config.toml
intermediate_size = 1280
norm_eps = 1e-05
rope_fraction = 0.5
qk_norm = true
init_std_up = 0.0224
learning_rate = 0.00124
beta2 = 0.99
weight_decay = 0.2
warmup_steps = 273
decay_shape = "linear"
batch_tokens = [32768, 65536, 131072]
max_seq_len = 2048
doc_mask = true
max_steps = 7787
dataset = "wikipedia_en"
Each number is 500 + 50 x the weight over its row's rms, rounded and kept within 0 to 999. Layers, rows and columns count from 0. Numbers have three digits each. The size before them is the row's rms in percent of the matrix's.

# up: layer 5 MLP up, 1280x256, rms 0.0744, rows 1184-1230, columns 0-63
# down: layer 5 MLP down (transposed), 1280x256, rms 0.0705, rows 1184-1229, columns 0-63
up1184 102:347568435472365544459522507552517469554550444504567440437575517512555503467466583427474533565487531588546532534481488481477495606513519484491474509414383508495558570457534500469509466510436450
down1184 103:508474466527546474544530518435503438546495585467442481488606500508514459536483551489420569449507511500526512501497445555464524571550555474573545443577505480531442549423536526465522457551500474
up1185 110:456518412428413516406470518505545490551526492399434431449527563345519518551487495521491483532498485547517478466516449551571532571486526545468461530472497426480513467522546529563400413527546503
down1185 105:461455475497508507555553476487423475535524565499526545443514449509465595532445514478573408511424465454490499517497509438549444343548508533485543523572466477483643506502350535531527567501564547
up1186 100:495579499457475454450529462514482515391462540436484450386557593525504401473523465476579542486539493482504493474394504446486448597473520446462517550448533546476591563465465511564502502470517536
down1186 100:519552577490509588529497465488500539543463481453490551464502524510420454439541524453507565507496471559564481422527530506517522507474527534503491495423579524485595537543423425485474554409483436
up1187 108:520550468501354526525526524491468471508507466539385478473492503503409451503442601412527440453500515557542486491493537518517590550505476493493548548462454532590499471503558565560538457546536485
down1187 106:474436550499452512602526475447485527640527560465346631500426431535525529552455444443425529600532530491539452553447465556419455494469492499527463466455430540544507489472466568533515409422471440
up1188 106:421599492534438517354530472504512381501465412494508384481503488431437518483480553550527403486446491485380490499426405631590559522587541414495502561492410452558473534423644573488460515516527489
down1188 108:531451525508514561532574454372446472492446485461586475540510453639530511534460480491482391404515478400508502527503472543555465525430431475561468457493532513436484472480548418587435514443515453
up1189 100:471487504496458507429538443586503519417459489439366500502500429507490503543604520450538503481496504518580527540489612498437385503547534586446591431522441494461479557503516541486439390518559468
down1189 100:548617435483459511563453484376499493592414429428490494512544481487576406582512438544526465605542457547568507534475471484478510500558523517441464477482485510484433384530439526495480465464505522
up1190 109:472574548607401519497527426531552481478445500417581417370494591488507511489498573518481487504475542454543457469514471492533550522471525481375494590406550490531544492495432478467471463525546537
down1190 111:426501544461433461511506508386486496479534520438492450447522495521507587502462503563431464483398529548503423429481520413536482640464534472511450418462523481480479309556553560451477434484485454
up1191 102:474505464551446530402518444489487479529571427489575547492414560488542460369454519474519478392517592513586467451421579448560506496513540577509448527538511476516543497460552586573483505664509423
down1191 104:543425522523509521504539498530486492444517496555481522487518564461546488518429530581451441431496475529536447536536470398511498524556435444550460568445547492484504411531438507477493485416495503
up1192 058:459563474531458506508596543578564463433481453464519444422545449413505446450454569389523557539502542500492528489470497439577503525461504521523460467451413485535483539458498507509466483535469486
down1192 036:453470449490386477570561556526532482470470545566466478503486543460394526539498535550452477486516459549525527573535458581478512498662479545515505499531549541543501533535439392539500455570477468
up1193 035:431557447506464526455566526567615513506504388444543492433542467439497491411480720517568412479504539542427539458520473510558484484449478491401495455446413369573522535443528526527491478594535438
down1193 030:490549516469476589475506343475525537540518518524400524536512532559404525539497475453483621556553542436390489510452528462428424501490539594370569507500490496522538443524465433605519483530560516
up1194 107:527590549533460428496516528520544529512535477434541465400513609519435491452500470524566491558440535446389502493443622489583508615502521490449609448495468493525511437507502553459534457448522502
down1194 106:514510539556486484495574469479518545473495520453511533501539559513511461467519473526444477600465514456564494441492537498507456463462458559450434490500397492378529512608487528560468542412559457
up1195 038:433538459580411487528628479618533485495449339501551452419530503427491498452463593418531459484477529501467485431496533463530519601508462463435528461356489475551526558493562514491445522523524470
down1195 036:503473549432488498544533518476552540552446504476545533501494519494453477485479500437510489528532500485540499497459526490448513514501431518648564535471549497497518522535501472522491508493522532
up1196 100:526541523531470583536541498532475493491512480557501451497536547572442530499488578517469449465504554487505497530379463574562546591496548474486555467489402492419486437423461516564477523565516536
down1196 099:484453596513517565523549534483522555522454483541475486543499533526517458533543564439447539460493444439504498524539543604408506399508383518507467467419447521414428519410475580528548534392429522
up1197 114:483478574505370515492521437491493481403521424512466504472581520427461468510482536535540575439526468575573525486501477608478423512501452528480445422542458626484539548418355513528473536472487540
down1197 114:445481645517525443494526451632498559529437546497476442420563531512452557469469484463450588443536445538563445435491442511520477462495460500476490402481458490477473509438404507488482533594490532
up1198 088:544481442509495458485475433638519531532567463515453495389588529460551523490563588551534528550493437526440534484475448574552537466472474442440453445503470475539460489505503617536430543534492638
down1198 091:560491437470466505484410557532539523557531602477421425459489493528591478545545622467515449432555514483490503539398511559433496470411504401516601507523537520489485514536534515544488523541534518
up1199 108:532476535513485505497504551462484442514419469434608530439593531537436489435532558539505462576473545461487499431470467510459440392583485581492582567502405504484529467503491566483476560496461521
down1199 111:453533551489502577505524545579512442438533542462406540463422468520512597536482474514484450476498502519464547568516499563471512520407435456505483465422523548485504419513496460474481474464475485
up1200 097:484585499501416468521468517556541513367559472477470513508534490463503457437369540467589526501466518388456489426485607585479446523548462507453470533481485544517540565585446455498527537505498538
down1200 098:536608521566531559378517581519559421522481509458528513415530616520568444495520521412417484550520491532501415571466444596448494486552490526508551423450480438548395454614578505491537496485509492
up1201 106:480511450504460496565598519486502377516567462507556502468576533496473438465502488498571484446510528489442427509450519511463458491527525499569432490495446548540476430559406465559547593570450552
down1201 103:496486518479569567481471458521479481524511486437477521500439568515527537532516462404465453507468489493500466392501463546511472562477487435541464534533493492589496493560445491440496545494577510
up1202 104:537523540495501501490505397498559504486546363405572495497470549496538526505483527511595499507502518488453556510525469471623486545384461490458494522468482454515447549542455509514496582552542467
down1202 099:482489563481507467471476484453466513561510469590482494584519499458471455489484437521455531457471552501608380482602436430498411474583411346411502494493409447424559457481533538528518462544490508
up1203 034:507559418537487461464483484536504482473486310491482478428566468440491464427534600466517422405428521498499504479471544554560485485520512519475465467443475491537523504478542541572461566543579460
down1203 040:539452556418572559449476523412533600469481500447452504582472412479575538492542408530472396511523517562528415515515453400437476576531449448544491569440552406452507463540455494455432487536532574
up1204 107:482546507459409499428486445534495479463476445491554473437474425456516459383562576456520517444488468518552545440568475502498510514498623470537516534442419528558400498475584571549495485508534489
down1204 111:493435654451575526610538617419466481516564567538489524450413515539464509458486498522506503401459470474514641479539509422480498540579524493548432577471517547487334500530413555537528631487522528
up1205 114:488619428506546505584484489532525461481568447484495428418584514479488424501516507522511466422474570449478491419489521486388503571478538520424492512476472515469493478486580521541454456603500535
down1205 116:500536560438558506498557527468521553576544512527522495493493479459498449478474440606544521505441563432497466513539491485476474406423479436511510492495548507426510527465530455484501564447578470
up1206 110:403519442511436502461532438583542479468486430503520527484535507494472515430553557536519541454493535452516564491395557515581523522475592457404535465467515486429587488446482531563534478465430533
down1206 112:377407423475452469458554509493516491511566499496430433618542476491455570535488460519488490544492534506504477501504536443526561464427520499458486502567488475519467582575449564517444528468432611
up1207 110:565545577565465477536526527469515379549445478517536546488463375518424544449610520530587469482441538491558557443531448573531533465584522489477517515438503530528550521457486453476522529489506522
down1207 111:523405512477534494526531497447494482531523452524487539419437489480504514474537541596467571488517519520541553560595512598571531395510514415420561494500511480523564504483511465532535560563508560
up1208 096:489524474499519439503438504552458463492577409488433477479464400490557436519533466481572500466472517542544553463501476532519506499435441413511465546433527585510489576443587518567377582492486522
down1208 095:533473546494553540566448507545497454531459459449520517529465436501498474540473573440409539436538624505509570479492509533457434444554442492525524624557460541498563449519516548499560546485534524
up1209 112:493524457544503413407487456636544524542536430497524466396539506480463512429444506477524464406420495423522519418463496484520459543532566533520532497499511464506530515615552599429476606572674501
down1209 109:538522488502514493631486486477562574458577424439502448487490485408449520514521453560592509471359482452454502584500423387542556534522484451516565541590461535415490532506542451445487493567559501
up1210 106:447484499580502558445479466542489477517543486510404469492441520491562526448540506523534498458504490384410436436458528535563457526517423446468435447407492472404505426433493491519442531576538515
down1210 105:560384505475498549406480553620464529469514483478529467503445495446495583501536518521482499491480481446487434480548587477485467405495480462439511413470474447506593537529445405525417540463493416
up1211 050:479540488578373438439475509568602499492516356439517428410487468450555466377552580450521458487482560468463451516575573591542553511459526538431467452395426493605522481446525523505462550525589484
down1211 050:463532456487516449512427516509461462446575468423502414428551451511548504404453512586483482462581558436446473523459514413510561577541553450452444395442521465563585515450427524549423505520490450
up1212 126:478536454558463460489565467513522487527485436503424405500465540445545411511524567492475502542521510589461558479416491485623516536458609560483459465380532586562498510522552579523452567467439479
down1212 129:488490573527493491520499412548551511480565492527450535493424492557539489571504494475454530501497567612476574500496510466542429508499517489554435424487476450518443528495560486454454532463538497
up1213 100:425481468501505496512514532588552521416523465420444526543522507520537416444508577549629503511498617489495582470463558613567456482557480550537530414516375489478589635560424450539552449553542506
down1213 102:464461475555506523424508499526425491471523572556442494481554521572506471484541467504576431435495492433457449491488456550493498566498506526585463476477393524473514513522374492423617564405467559
up1214 110:529521494562520480449672496474460513461404506474538539478508532470402434516454590461563493468492546511502448459501519484593438545511529495487556483444540599442511597543492524515530519559462540
down1214 111:470565436495503440467442498465466437558538415508466484471452503556467484550458487535530526507516491454532578514460485598504571478511484493478513469621555517429491526505414598518445523381528555
up1215 105:411521549481468501469559391549512464452441533510507451442485504439488493395517589498466549489490542404558434423391506499468572488537416492377469422454480494469491562438495464497561544544523557
down1215 108:490448522490483425538497614479406539574494484520505526475464432460460507517548439480481535477490462485524454489400415502437458522529367536508401606590488502454501591501447476550538538539474621
up1216 101:474566512503426439504561518569549400401485522483596487454560459453600501471512499428503446553523477515577484515528474477511530491599480497509533482384416365634515499532458468584480581508563557
down1216 101:580584497495438534586461518489517460394560488506524456527570456609463514583462493551540446502471468515557560476478491402520550597542522519485444407409498564509548465547520435429485536443526431
up1217 101:401537401578501520540483501463516450409440441463487442444554498476502515404508471583588463535440479577537542489499530545459438469588402533451467427428407548497465490453523454561558566541496501
down1217 100:470519514460501500505488495482507442484458508524502574567455438499488463472583492469455597491513455551409397547457403525494538423526406454553515436436526489520419460533543545573510448445478490
up1218 110:449460390513469415414558502563542514454525433466474501492466554478445464450539525486517467421483517519554440497519479523539548507464526569517472423411418473550490429401473515546500503548494361
down1218 110:473427488449395428543528510492500498538424450571465558537429468605537479417513451497504516508488546485484521461548525531428527452460498578423496481496441464532549368359370532477476467545379534
up1219 093:534558523474441511529493514556499466530536394528532410486508557532562487527540562486494533507392566480533626597515474475548527546485424625388442470444497487498407494494581478451472522542500496
down1219 097:530581530528509454502446519481469528548529558494531479481549605492528488482445508505467567528516564520472499491593516574539505528588485526373569480536577531389482482468423459474470555403489464
up1220 105:486512447472505546512473489549429397473467470526546434468620464504460506499558535395466537509515559453521533527425500425542455531478499494470439554431477516469497479564538442546519459557569430
down1220 105:450494599580509466486421472640474553524511452599456549432391505541483516532488575480529532447548523480487525463483586579510545498518466496455536481533436553462491624461492506428504442438469500
up1221 091:463535558538494574493558432573527508426505519463506423489492521424450470501429547488502496552518483517494380526482479499596516419522525522539449498483502530530562430503480512534478520559492516
down1221 096:506424539564503510483410537514445498519463540540583521541419488587458426503549567590422573464531510532495412451522481480492503469637554476568469487523565468473497402641480499538591473519491471
up1222 091:536583554591480495449532492459573505558458465444397501457502489427545399529469623520430396567555477537426512484476494509521608518525472514521509383343467479515550521454561569471502562498504446
down1222 093:504500454527527559516434417472434478471559483650577526495550477532484528474508561456466485455475441423497442427538592461430547373512549528543515519468504430510442433397500499465533486492622476
up1223 102:512540536485459506474605574616483454518410485485423442456451485403531509436599556426502494436495570617462517524527447508580540498499551546568526557536504539514471451491493495462413519526533512
down1223 101:486510507557473548507471501585546547432471449506412486494501501593514479514551499458543492570468587530499493467526562503435512507489477557507468435462466682446540523574519488545592453537486448
up1224 057:446584450530480568421567494634544457396502482494554428395555488451521467421470597491522469494497512477507415456547477544494485601544551486419494388386480496575527432390508555462417508526538483
down1224 057:560586507551490530486459469410490467490527518590554526496471523537502436483527443418484517507432464556482454533538406447522534657493571490486469459464552534465485484586433490615513507457524557
up1225 102:500506414513511515476488376445638560388504444496507504433628428482477497518491554579556496464507480476514493501473473488501468443525491491455459418493504536513423580587506566493510480537437515
down1225 105:501545534570545463522475483463508492578568548537490491556565477542432578488429495495540449401614415426494492530522512471522523508579499394507530491509516565549447496459566478416466447615465521
up1226 040:471586480562450530495623483601538501482456417504467389378548565422602420483467644479525470474507503444467481466485551525522513540437467582436446455397472504528539487474469571465454522504500455
down1226 037:428444538598466552446486533555463509429498503555417488512585432527507485467423483556489527612493523490513549490484557533528530553547460602492500449421422639549406492548539534569566417492527557
up1227 105:522488451503490386510522515590498458455469513501471516388465491444561482466561510481579496547411479530507439495546562479486516572549486458425485529494456547533440503478560553526495529428605484
down1227 106:468462555441564555540551516474477405444557520489541512436507492525474498525510451507523498412440426491402491549453541529594463484420524557479421527359547425489480428485512521503484592495509443
up1228 102:502490509562448542485506524506489423409577513356524441505578453487543482435529548571543489468461559459446531524470496518498595488437457478485464456501496478500553476540562544533451469506465506
down1228 102:484534497459523442536553467471465438493499448512392535541488495591553495488485579433514624497507535545463552431474464485418584412417455513504496487488514475463516431507483524579512502488485513
up1229 093:486591500544488500409539424496479517489567459491511477369514524488491536495503554521507466496515623397483563472513428509624515583487526458513389428350523482535454515531519527486376523642463479
down1229 096:503457470463496468455553537581423562552542522541454509487452500530509535569483528457473504520539507507386403516498506459514597434471374453489488461522447544484475461591486525559418540601477554
up1230 033:479574478492428541509554513583493463398521425457477372453568449477473392411449535522566507514410525473472469499441467455514467522555463459445411485478440540509497555471522569491510536578564409